python train.py --n_layer=15 --d_model=384 --vocab_size=6759 --activation="tanh_gelu" --norm="layernorm" --qk_norm=true --attn_scale=0.125 --init="normal" --init_std_down=0.00468 --lr=0.00477 --weight_decay=0.053 --warmup_steps=33 --batch_tokens=131072 --steps=3459
Each number is 128 + 32 x the weight over its row's rms, rounded and kept within 0 to 255. Layers, rows and columns count from 0. Numbers have three digits each. The size before them is the row's rms in percent of the matrix's.

# layer 12 attention key, 384x384, rms 0.113, rows 214-383, columns 320-383
105:120120146192131136103119148156103151137114113131157094123161146142141178136124166078108192172157149134165153167166099097159094143176131151103133182100172111172096147147098113185172151140160090
102:154112167112167140144178118148126149100126137150092202111066127092087128124167097104084121125167120118100142125082182129083139137131127135100098187090139166144098161116155111134097102121107140
115:140185138074105088105126142100158125141138137151126176122145113189108146095125107136159103081144096127164081149128153119164115118128166093116124140133036106093159105029174132095159117153127134
078:124172117074121114156144097106156053111204134139121165142110148095113169118115181156131160126121147099136051143126159126129167069112169094172175127108143115080168175137157156092096155183089130
112:081120127119099149119118117157159148166115133110138123134098151140091116134100180137162124139107130116150139132143120125143144105128142169118062080123072173124177169104125155103125151164119153
099:109083089156159157152109125086162136154161108149135098132128085089133165091103135129133118103146176182180167151127083140165144119147130135145103087104125115145181115138141139130146146137144097
115:130123129122156099136177190165114044113070116173083133114132153127084152129074105139112089099074115125160124146087109104152152140093140073089194179106127163150122110103168133164097114090142133
095:093112120101165143104124137144084137151108175104126129053115188126126106079129099090102146092070173091125123118142166067141101122045136144079181134105125134136132173131093196133116106143146098
087:090134095154085172117112076075127092083150148210175165100131162096139158163101134139125145158134126144165089163148171180085155067182145169126108101147128159145159107090138163121149144095143112
102:142130162110038156121089139128141154165073126112124113137190128160097163182136144131114114133128117143154124135135134134193079113138088043147137138096140111134203107101129109119148139172174158
111:105117116135125114107151120111157138110147160140118117115131072169156075108125111118079167134146146172144075108126135154166152168200161151130089115168161116117124141147116141175137117177101152
095:150107115159134171141075161119119145153117120141090163161151116102092102126051127137165070068082133098129120108123108166076078108155134178109124128127143151123100083109120146145116108092136135
108:121078141110108131156158138166062116186112081115139094128144167104161161096153099037138081107117102088155140150141116091152133139060100174134223092160158114123111121128112152141134163178130119
109:147145091134186110119126107080152127160131107151122078194158141130127155147117165189126122104092126120101126139093129170173153160169154137146104126128101149069096124142105066089152176137115150
111:127083134210149143083137067148119159107106132163136112154111135076130134186142036126135185186114112185105149155171108105054192100117096144125144196109167127182131150122132159108158145101129106
098:150136113191150085138191076157098058143126164152092129098172125128147024134180131122102141130130127149097110113121158063132103118088167099138092145171131138177135174197072117135149077066058145
111:116170250130106101150148135099170128120122116123107141081096082151078145140154117130092065169125105070155126067145123118121118073140155102136127107142145131155123125107139107117172173127067124
101:127172111133093086130134111102095090112115070138129103178169117137118134116138133106205135128153088076106185183151156127162143122117170175112116104133071087177127139157161133175111138116148101
098:137139151114076104157125114163157166156179136171096126137143095192148174089181103108142119103152086139155080069114123148134091134161112068137128120138117081127086134161129114118206093085142158
108:097164161175142159110126109047179110107124103104106121073132116133109126150141214131106137141036097078168107157090146138121154088092154118121161165070116159140096157111139106100141156139151090
102:137139172094158104172142159123141122152098160111093133129151082114153094162135065133121144094084143137111113140120170102117101187145125098104095149134140117124093153094114112080195105079131145
102:163128077138169116154193162103115133136100130165134184088164081166121071142119152121106069091094167106093085163080168127130134116116174133115158061082152163156114134136168162075166103095112136
086:129139108153135080180133117146141153124157077107128103155160148142136139079136133091131102157123049146195117067119071141100127155127118082124118109176106150062147096098126114110125123070089137
108:140094138150112071127197073099134099129131152121129085110119101165092130142143121146188109082150158136115122110147127134128136166109127129128203175138132106129117127143137117130100134073073127
109:141119119155119085060070155120139114090117104115118115125178125131133127131125149142163149121126126155138134117179054171142162081160085050182080087151166113153143107112090105161082163185075104
096:143199186108113126102201185108163183155116151126137128106156118126104154133119131133082148143137115122120132086096120113164168151141129129115077213155103146108113069058132051159124126166152138
067:091145185122160114097159114105153125153121061163136050162128086110165134153147134120133126079193148165156162109137130084069103132121145210141111179159167118153091113160132134136115072161157162
115:121166131082157155108120104152153117182125133099109127140153147179156111100209095122106130135124085104104176141109157094116129109151095114166094107118078139138118144159107135116145101138170100
083:122092096093145200156099100116123108091146149170128143105109128153144115106159127167136131150122111086082102130113132194114157062138130049146110098107152071135165184154119122104151172087067132
091:177087102100075120120148097139155165151180106129067106102126144143136110118164127101114139193183185153132141079139176162123141075158138175123090136158157159114096126197090101167168100150134117
100:162143191113086198106150168099121136099111169098088191138087107130123173125103101188118124126102119102103122161099144096122135086086115102163127107170159168134126113083189129165096159171097169
109:156149111172156118116107144161160112182126149166149113223120110109107177163143119127150153118118152175126124156124166192154105182159094175075102157131129166124056151150130126083115083121136136
102:125139137179106121148140114148081095121120153172190098148124132134138132145127135113171095066145083206152097170143137149138136177105124182138164119090090113138027129134192131100127098068132117
114:114132104074176104094140137127095101174111117099140125114128106091130118140130204100084090056073135132077159169113131098165132130053119171154153111104094098110091196077127161107099081186142097
108:177161145139186136096128135101119123052087090081143130122098151083079154146109222195080185169086146083119114207087124139150133143159161116143094118135105137139091137135127155139099125110124145
117:090163159096127106109149166123106113137067191143108164123108129091113107188117110169113172165108144126108145160120107170078136127198139151115121163173131090121134103144143120107157127089148131
100:120158158120163094127128136113131150096206254191122147087101093127142131135132054169109103161140099141122113108121117122089099119162147134117066118139159186080109101139109144098118143094121152
098:111117166115094157130096168135186120163094123137148180078120114077121125114147134151163105094125117082105137191133072166198182177109107153085077186144121141094096109094127129134090102089139119
099:167107145192108122144205149142113190115144103152127058134121147101148121136122164090094110070134130130123104139138113115174173137134130153166109077137140090172142121099137166163118185054080085
107:109097057081121174171089138137103105082101111140094117196162142084173104174146225191134087057171133182163101119111115124113195158131143159182112153167156065114152115121112115108119116126112111
106:129151165138175101112101088123130066116137205122155151161093130124093117111120103110114137095123063094102138158114151144092213077156120136173188158133177094143057166113153186128148141084113127
085:093122160147169084114175123090149127160114154142115038073106130154121125143187174120123136166152128140109145154150089085174146178144113110099083148120133058155171140135111094160148128150163160
087:137143065140120193111143100108091135129119086083092081124156173127154142097131098130129134092100112206209098124092196159050096113067168255107091076091174072116178202097087118185167136106101115
094:150104141131116132081120138181164163103122186128138140166160130070180146117197104102159123132149157119129115139148124175135199168176125123097136101154144104232088135080118124171166083122149111
094:107152122146107122104188098113188150138107172088170119101152062124156159111131131102147106077180094094087111121141108152121156128137186105122125113205162160116098107104112121153166054134121105
106:144066144110128162107153155117106148082124101121064152132095105144108092115126121186095111151089141225149060145206158152086140134150049119192141112176130132213094157157149109075155106146156127
104:196133151114115094126111052121089113096123082135128159158109097103129131090175135117119142104108157143100133120129084142078113118128139155191124095154149175139148178139132105126141165154123167
081:080121136094145071102105130127097179109131138122159167103102093139153197119080120153083106118115139085121103125081089093187138112165183065087124121135116147125111085161115112081153136175132089
104:183120141144147112093132077136105108105131097157158097109077144167143156096132111093148133108130145129115124124171076146104082083137170139119117090202185138098151151142133112127143084099093221
095:111106105149184134162108136119089107108153130159144094131111149094124101108125107139117179123098115160116125106136151085202095151121127184157121082115130138154178169161155060140156146097153132
103:117090153178145115029212114134042186119134148129090083199072101150154140146103103148109136128112089127151086104105121082127086150116159089098121100153125171125130153147122148139157102062121157
091:114119162193139110141199146189120127184101151161141142103082121147127090102112161124098105136154097118078185119056084116224142150123141093163144177065127167125148143150149166103125135110142098
106:149143090123096130096155121186094092148140079080086116170136088124158116116135075102144132119154138188158117133163128167111145115109089145158119107098119148154056140112084117153121063099078128
102:215140118135204119179105171209094196089110136117109141148152132098133127114152084139124133084128204141138087141199078171142151134170130137104135122152131146174095163109159102088100134137102169
095:099128138184085038108107246114148041093121075194149110154103094116144104158183109151126129124092126077127089116061098088193149160098181163114134141104157153096090091122123113119171129109123110
089:106151083118113182169129055092196073161146142109159112123131151129121146122111137160155146115097096135172106094205133168129084077090107146107131109176123129098161167086127117193115135185136136
102:068131154102117157104161093182105208118110096132139137159135162101161116122187118112069078112106118148164111151077159076116143170139119114117104094130161124183104167130102161180151141095177099
092:135124154077155117120120156150101138090093147150132169143066064171174151138124105152147110119091127110141104151130098118120129127121138087084127205123127152139080131126146074067138155150096154
081:158084153116160058140174125163047182095140115091063154117120128155111139167080164122141121116154109115105097136102136077125132171138144144127149150136112159113143098170176129102144114139116123
105:121141106147131112193101154143122123157147124110068126128127143067112079127122150134152142126140097163110155163117144123141148137141108055196142205081123186123132106146139106158120142121114143
104:157075149134136067139162142102134131148101136116147093124082165161121094113094165117080180154101080121169141109113185150129075116092140113100180114116129137157144053105202096156106086127097142
091:234159091169122093169094141104171093143187099120162126143127140145125110080128152109148092122074162182100127122176163172127152090090159195092168117132090153127107076164165143120103127093111105
100:129109116129116067178138096143125060107174115050179147149146181145161052097139148096062177135148165163178148109107108129107074170159158128146157151148122137116155138088186092166125117152087164
112:136141142148155084132095079121146125140120126173122050162112129132134143109142090139124120125096102147182101126148147129157128110108131169107163080160162156122151147151116073146190100116109147
112:112152127132111156106121084153189064099094139168135120109119161171130175110067156053091122129169115158148130150162110077101130095066111114088112140111161075101194184136091145116093181211121118
100:108123146133098150114192110120149180144112159110100174181148079162150149153123128146114094164139140108096182081176119162098164146159153103079102144147204163153111195121122136116220142100140151
107:191111147182052103112078093139158102099138150078128145140149144099107174110104177115117160130121155138152059124152122120143046106112122051129162141158109118143147078178148132102125095177111164
104:172126161113132154172080181093169067128156133144075160178138129078117103134192123132178170186162165088077173112120097183167146087157098137172135155110106152168164147102161095139168118149129154
107:068126140075101132104128158182157095121115156145147214146121105104154111142169170135169128155159117114095144153074108131163140127185092062123087182111097135100128127129119137121135139158158164
082:127056167138169073131161125145130116088062092077050099098127075158142169094101183117116121143153134148126114103121142144117205178134109124129195186135088143081073087184142155090119162181086110
110:131149131158091139123113174137169121128129066119140141166172089085116160123113084113139138133201155115135122114132147189130158077138111065159109156036114133118092115117075206163122109098121157
098:135129099149147199125225113121138130169105139164126112112054143113084162121122138173165124141094036113078104128120133140147104132109119143201101119111103148133163159134161142108155147079145186
092:082123133143149111113098183132155097099092098164135090123124171139109046178165153108105190177111076147073117151169120129126156148118131115093164070126130167201115149139123100152143130106081163
111:173136114097174136153138101168191134153164142148152115163162101099143126139171122084183116151187135091126160116132083188115189125156175139143097169116135164085122149079080078147103149121126115
105:078106167156111162054113074119121112116085133099121090160124175148163109056150138106072102161064100109184115083079146113078110159115108172104158051160161074139114150150156131137213163107174143
100:107142164156142119102156108163131140155128098137108123159170057191155146130144106087140105086098122108108134096116140139106167132144142142093146141141158151145105140140123150072102141114094082
099:110126119194127188090130067144124162140097134175118107146063129141115110105106122144164110108094154127114130051170109140132107187189133159132093142164183109087113182164126158096129162054202185
098:172148154162165185152112117155130068115145117105120116191175118035158140138152096086155152181137168167140130141160121138108099146145139113171127105129105095163126174090067130151129131144112085
102:175134124131125149127157153211174128145145147137083128208145115106111096090118138135132146125129140164138073113131156102137108106090163133111143164114083149117081122170128113127120110112125128
109:132167134113125066144143126134180131145171144123146179127205152107177115127146163099089045096122147100102086147093155115136145134110150154095173111145123107150126098115148133124086096198147065
110:101157150115185175091140143088121136163106132158141112104125184179080172140152128150171140112095084086113189128137111127118126139146137144107060098118127065092167133134157107161153136119152115
101:178176153150157148079066172114149152128125125154139122163128072092102137149138117118165152170133174134121164131174097131098173130177148105137100126087124151129090114107058105154109152106169120
102:161130110144114105133179088169091114159147163085142123136139102137147143088081124045140089078112109144118121093086078148147088128156162115135114114114119124081138089147108206105093101170098141
102:167146129183210134147099107098164115090121121112121103021114107148110159156090118111108126140130123135106135114168108126093129106110083158127134125143095111136195152096105146116142163156142126
103:151111136162163165153201201146108165136156095072119118125145145119119138122169152143074144196150096243137099126125162152093119144099137119119148132067140166142065115129118078106181116119070159
112:113159147135123133108106173161151118094162133074169153107121140139104108065196108076085140179169152147174103140133145142069059090078151155143116138083139140118144120161086086136117086078102126
092:098108118093109071152096122164171111130152140130140124062128145149127095139153154156159149143109123157112155201075162057188128145088087089118176177125109127113097097147143154128102138177099124
098:097109149107038128152116148134162112091152127173115131132098159098161118138155136100177104169162123123122134110116172117093136148100097128120145153082116131154106151099175132096165144115131132
108:065124121130098111103146181134154080115133143152142087129095157123164077087130240148160160110110101144178129154069148083101130117071120136085133121129114078135119144151183082104096152178130081
097:119136120099101138090158032095170140143100146129191105171148175167158197134149097146138120110094094100229120111147188110102100175136126118070068127191134139088102126134017121210132145081165160
109:116165124114126128184138091099166170130125112074154146163153129161097112084143127155099130175113123083133097071150148139095102086101146164107143149160110137118099121185137116141138141123142179
102:142084147093122148077146112158061159136146164093153133157118123139131100108117135156159176102113113099120057115135116116194100180128134093179111115163080185139104115203176141106067090061155147
101:139156138108096132105111091129136153115147155114098092114093130179110151128104054124071110127128091098101082068121076144122099131148107141124128141093126149131133159191180194146151116077117147
097:137166113194145130145137139116116082138125178157132097068101164132109082163111141113135121169207110117035185129134105114166070068119138151139164124132152149082178183079113131167117142166089126
104:103092122210158136121121114156129133135135123090145124106067142192107095131121152137159116135151101071118091055199091138113068083088174131081159152144137147068104118163179132128084120110108207
098:099103165099130160140091099164098066079100105118140113155157085136145079119177142108115114162178176180169171085153114111108065154150140183128114100170151112160103161149145102103153137139147127
100:086115103133140158110110125180133156135122134091127169115112200139117086152103177110106176130184118070096115116141089132225099192153123149133169135126144110170158157132157118142066137135128144
088:086122140115148145115140101128131143085103102110114154135081089176125125123110079152094087119167127135167118088129081128134072105156071102102068221098163138116101094162074211117081133142117153
098:142121170099153121147172095151105138134125130107105140166159136105172134103130115101053116088174112097136129152038146150156135107152114117146155127182144113126094156157062151108163131166161122
108:038134163185172110087156108150136051133108144131094140103057194149130102124169100129150085173107118082137139105145142080077143142160166160104191094130124126072140110151109080140100147101143173
080:129107140111152060098142187118094131107121115132119168055093109170122116139125159167130138151086117149081147181085096092113177138109147084100187143152087126128103094136147105072143105144120106
100:092089117118113158123125145110096116127113143151062123096124143116138126179119146138206110114140088172156150131133146116082173121110119088077125136078143146108173138082104085135129131179096126
102:140111168137112132143104101077105114114144130122107168106148076100121147133071106142103121092101141193186103151119155132104139073119100124150043168136182115162160133117088105095161100168152110
071:155129077160067232166111076109185114189142154124118097185140145130144111137166164111183143109088121144187135131182147200103114151158119193085091119142139082161116207081130122148160150112121157
094:150133141135134049136181150200159112100118130042085138124160094084146085076123132105073081134237136174080128175092155096198090130128147128162132205093145134059152128116157133115117065123114134
079:131137085100113230187060062088162140121195177108148101142153119096142146135167131067146140102119128086131119097177158195077131149153117157120112072160105082196130189094150090132155140131135175
089:122121045175143168160125121123114127113138129150157141174107120146140140127111159132203150111076118188141081132118103133095148100212108143149124194087151157128130136161106107118139140144108128
119:120151149069101083148119121145165119126091152133072088107166186153119107114130082142142050103143130152155154131155132047201090141164093087098158119135101113118121132143092123146112120111131111
096:136074124127086129122081101163109128085158143143112127137094160156067155063102128115138101178184095152156163155129083107157139058093116149133114096103105162139172104118140177126116153076104142
108:089118119144145149114105123113127158138107099147151145148129173125162143192123124160135068118162155143150074085132103127113109165145118148151126145116133135171059093116163162135145121127152135
111:162130121088135223151127120136123154122178109133112106130107179107055134038150117099113142112195133099116130117116085160117119136118147028129122134168114086099127129193118130144087118117161139
097:101136125120123069111129180142092115046128172126166147150104133100132116150049079124113072104100168173130192137130105124081143116140174087075130083139148156089126128128066105081134113029146092
111:104141179084167099082155172176137150119141113090104121096095094110156165147164127109070056120077132145141153166151092101174099172110174095101133149099151138137162131111113120124087132177141136
078:087119150152094063120126178120151171191121134144106125098106085097157135161161090146103144139096139101103149136124136150143095190131142154173112144182162176048120105133100117058142080143139150
107:126115088100138081207134097125066183188087154156144168159118136141132077076109098120137121067125110160100138127105151114107108192153108061153123166152130079090137112137168144041114127096112103
090:133102100117102076118163098142130130107118047126108138121154138144124127153157122144081115130128140150131086152153188098149121094145141192138081164107128103136114138124154155093131138162096157
099:142191154174098093103170174087145114134182146152132148081099140103122157131107133199123222100087117143121107179113193118093092086108134146109130131127131126138125170148164155094155133112123188
105:166128120077132099153117158183169129121144148106149156098173123136118114104117156117141117073144108065084132175130152089134141170131140137095155102128046137162076098144128125138102062131157105
108:197153148114129094164128167079175109191109099143130121176173095135058145144173144122189134120135160165163116095128100105143097103171155147162133160073082126080187132082111108099167175133141166
113:074140142094172134064164142137163118105207157115115120088165154094131150135108127135055094158152122074111117110101108119137143109191084097170095121115168146147141137165136123138100167155091150
108:153120123152154109112123100160146113114150133193138132087133154141223135133116126076136143121122117146127162121166104175130156100198160119160142161112095141103107145150149124146117153163103114
127:089093162129058151148137104173153113112157159129097192072107144114087082148195069098069110140210094106166147116151186077095112090051137119108109189103111137124198094119167144100109119128123084
118:177119162139133104115156188133173169176143130175076113151131117156080137098109087113188125105176146085148174065059172093126092132205169047127141174128120126132055132202104124078130093089143161
104:142100148143106186099114183136130109131151112117135130109125137046108141165135123133131135105125120117127116107112151133074083153147126166167077131129098075108108114142155140063123131135161120
116:126142182143121127106124117184149111160103136137107180101153142058114172144181151159084135180089104095130142098118118135163142161163111090114195159131129093110201154119120074151084128164124152
111:122158092165160103099143105095119112091076118109144098139143110190185118057110110101144178132149113116168074136174189108141080097111132116095141098133136194179116090104137169170076133107155074
105:071176055104131120059055166149102108114084113101177136079173124155223121108114123163145168094134092060058173134119165184101155153148159104086139109134123106134054130181056123158108144092163094
110:133116126134098129156152114082105125111147099126182100117144097094113131132098155141177089095094125132146100168047116164119107166164151167135131162091132101097070088178090080119110121082149115
111:086116077155196083144137099140181144128094121180101097151118084124125086132057117052096086122109066174165081068093134110150093139176126153181074062144123112167118123130172085110139135082095127
089:158144129127162089148112130167102144116171094181166068047110163148134121181141124100070087138141059150120135088085136144089147146132117095153144123147128100123148160180126156177155145053112092
113:117112111137117150130103112172119085093120113148105132149115130044103130120124126063117155132180112063109139134129134116130150173090141105121160184128123096077087153103131145141095176101129112
110:131118041128078167101048168107120144138111117120140100156161097130088128103137186142168124133125165150104048170198126203068105141142055159119115111140130135140060137193099185101176138109138083
109:130093151125108083181144144173147155149119087177141141093154151040170153196092119116178093145149117113159174138174143129118125163151182168151140075156120105151135032101084113176146192083084110
117:149168082165144055119136099151110128138186143164117139170124089158149134111159136173193108101075096107153101055076148088133112163132110222163127192144154139169111119159112148105110158104125120
101:113122097112199100136134155118134105109141127128153121180069141112182087138073150133189066214134161076079107100111107119068147102110114113119140100157114104157170136124089156119131202110148131
113:116190105172119126070089133132088062101153124139102123132157102077143069126141086104145156165181132153109132119153127120061147147189157168144150107157149083172123126122144110154127131095096171
086:148116161090168124149137105134128126130132191147147159141161135113113147146116131168115101227140137095090144126186175143149123084106151119076132165124113139131156170131085146164194158172092175
099:135095125155087142088165092117130111102150116182131177175125121086113110189155137107045147086074156159116114127062149146131133176168122172154141183098175089150167121111163110112134110128102151
117:145118151196065100147107158162169097127211112145080158118141114167122098091123147119124119119140144103111110133070116116140165160137156108156090160185152138160143141088102063078125135114072134
106:118190160157084122114122098086119105118133093166086111147119150130154156111110091100162112130144111111175154166126135107148155108127164124154143120147166151135127114120124126197150131091086123
111:119149050149125128150158096099134184146171092192117127075143152104122075128163123123156176185113167107110096119115141198088144125177118163098105165123040123073153097160098091098217147153124097
088:131146100033159187163130088176090068079125123095139085113104147163135075112067167139158097096152163114121094155219089092091157074118090095131171125124129145186124169075140169129106099164158101
112:153135141129024114177113162170094127139071187153131114103170150082112120200131093174169141149124127159153140135175080142159141133099151119085160180145125105182161105079141074178163181120106185
099:159081125204099116164104139065204135129132165105128117083111166127120065140148081067161094144139089111119059120134067127150115137159098153113137110100186157099105091116101112155150166130121130
120:176104095164164171124113124104128153188167123130146175142132108171133139147145121179084150131101133068104148166058127106124109138165127178095165128124085137167072123203080206126146125158144156
101:151118103117162115123105132113084130086170093131114154124111129030140161099110109170083163198094158161075114073170046159096092084143132155183136045102160120114169096148098113126098156136058116
086:096119180143121077150137149080110122165096102106114122072132156089150132172209067116120131092079094126099125143093152116161113205193115127116166195131163112070100076096152109140089140126091118
111:132143149098103087109126148126155134148135122143128127117126127130111130151072126111099135113127037158141103159079128134130171117202121098160151191168123117159094127145107109165089093107138125
108:055111114110143160100085144109128098152131083154080121128147166160160148158130106068177100162159061087117120107151142103154130104109147118106148113081130154146153103144126130123119135107166068
100:146122117178115105123137112135092072122162126130195129081166181167183106145159155112116155134168112118081139139151192097109163124117189110071105149122135144104144149177137191144137115196137173
109:078150088094190140129133165076125111145063079098086154169140147133203114083146147160134114151173160148131141112123127108126142122091087121134082137117140064103132130092158133074127174125134077
095:162129181136205156157153121146117154166102157117167135147110109174139102103052149123125073134170104141159085082151086116144145152084119150174130117132140127164089182078149091142155137064168129
111:145172144175089105119113129136096153148123145127141144101120128110128181191163169181110161132175129155128135121099152151112112148127090104121123095165123110154122158150171128122148097129115149
111:158106135174049123138108094129177157110169112105159085106099156116088156159203106125160108154104135178120097150130105055156137125070087181121144170149095134159167156078145162118162147154141154
104:115107095153067129099173120158154152079127165149104157106089117102143134150145128164129111121154047084122101101161086174124144145133059092136141124064121161146073154154168136137114189142110156
109:127170183160083155115120098121058138156163148195127158148129176179148087144173090176092148132097180149104128129175110156069094086092138093086090111155140142070113170172134134131182078122092090
099:135119087083150108086168135193148140148178125180116183122118160193086108088059124120147098148139102077089131125086141164122138137114153136106126179106097179116082125126145179117147175097124116
107:067132153093156108119149134167127148124050118082127137112134121120166142083096114119133117088108079115124104148171157104130135112112103055129179201082147126133132110137129182080143210119092134
108:124159163136191076136178116178147114103092138099093130148134104090131144104031131118099115131155196162143138143151114142084100115117207143060211144102116161115141117102154099116099072144144137
100:094125135097155059134110101156125101099144115129103135113137113135143125153114139126081162103126123096142170112178163127177165159169085156168103105107179070147150164136135132087132131064119056
087:137142099157108113138094114158122102078105135191124107106146136170148165120081167116167175074133104159140145136191107137139140085103085133133177103096093114145092132099120109149153143109142120
115:089165168107123121117080100139158215134149119160147121126134096095103161127105146155136127117105140125118170132133075122153179092186117125158039172112130108177117173091132126040170099145109126
088:139152139185092101185130181127137129181140100152134108106173130185119108118092192129140122070136080135132110124110141100142107191072170111114173105176075164122144132051140150129160128093106100
107:096104143136151124125136125130132204138109099137128119118157136137148150098031169184125126096094142156083112147128122132145146104117079114188069117098189105201115123141125161100128141088132099
104:089093126144121177177097150152123133154122101164090166164101167163111132104118143097120132128139078121128099132126194115137156088090122093204132139161111101167149108167177199170067081122138178
079:117125105093100073127138160142122136152116098139159112171157125133131134177190122105136109047132116153163133129095153068135076127107096166150134124172146075151144115144148139116109055125113130
113:149102115104133136193076110101172091160173152119135154159125081137146179121097169159140040164144132151111138132080151138217161128123127092245094141140153115080114100131127091096152152191163133
103:194164121137092091172120118117148178112122105123094114186111130136102148157101181168120125148168128142149085110124164156112102093157131080159124083103133167149157086097180085145193154135106160
120:119150220146110119134198129189148140133161156107063141149158194117080108122129173147119092129109182111168154127096124103149110128170118105132108114101094120201160153112131109184078099094081169
117:148113098073134175149104109135126124140110187134149154077150123084151088122184117131089185124082142099097164149120160173097123136065153193073154192140075138137135143113161150158144090124127105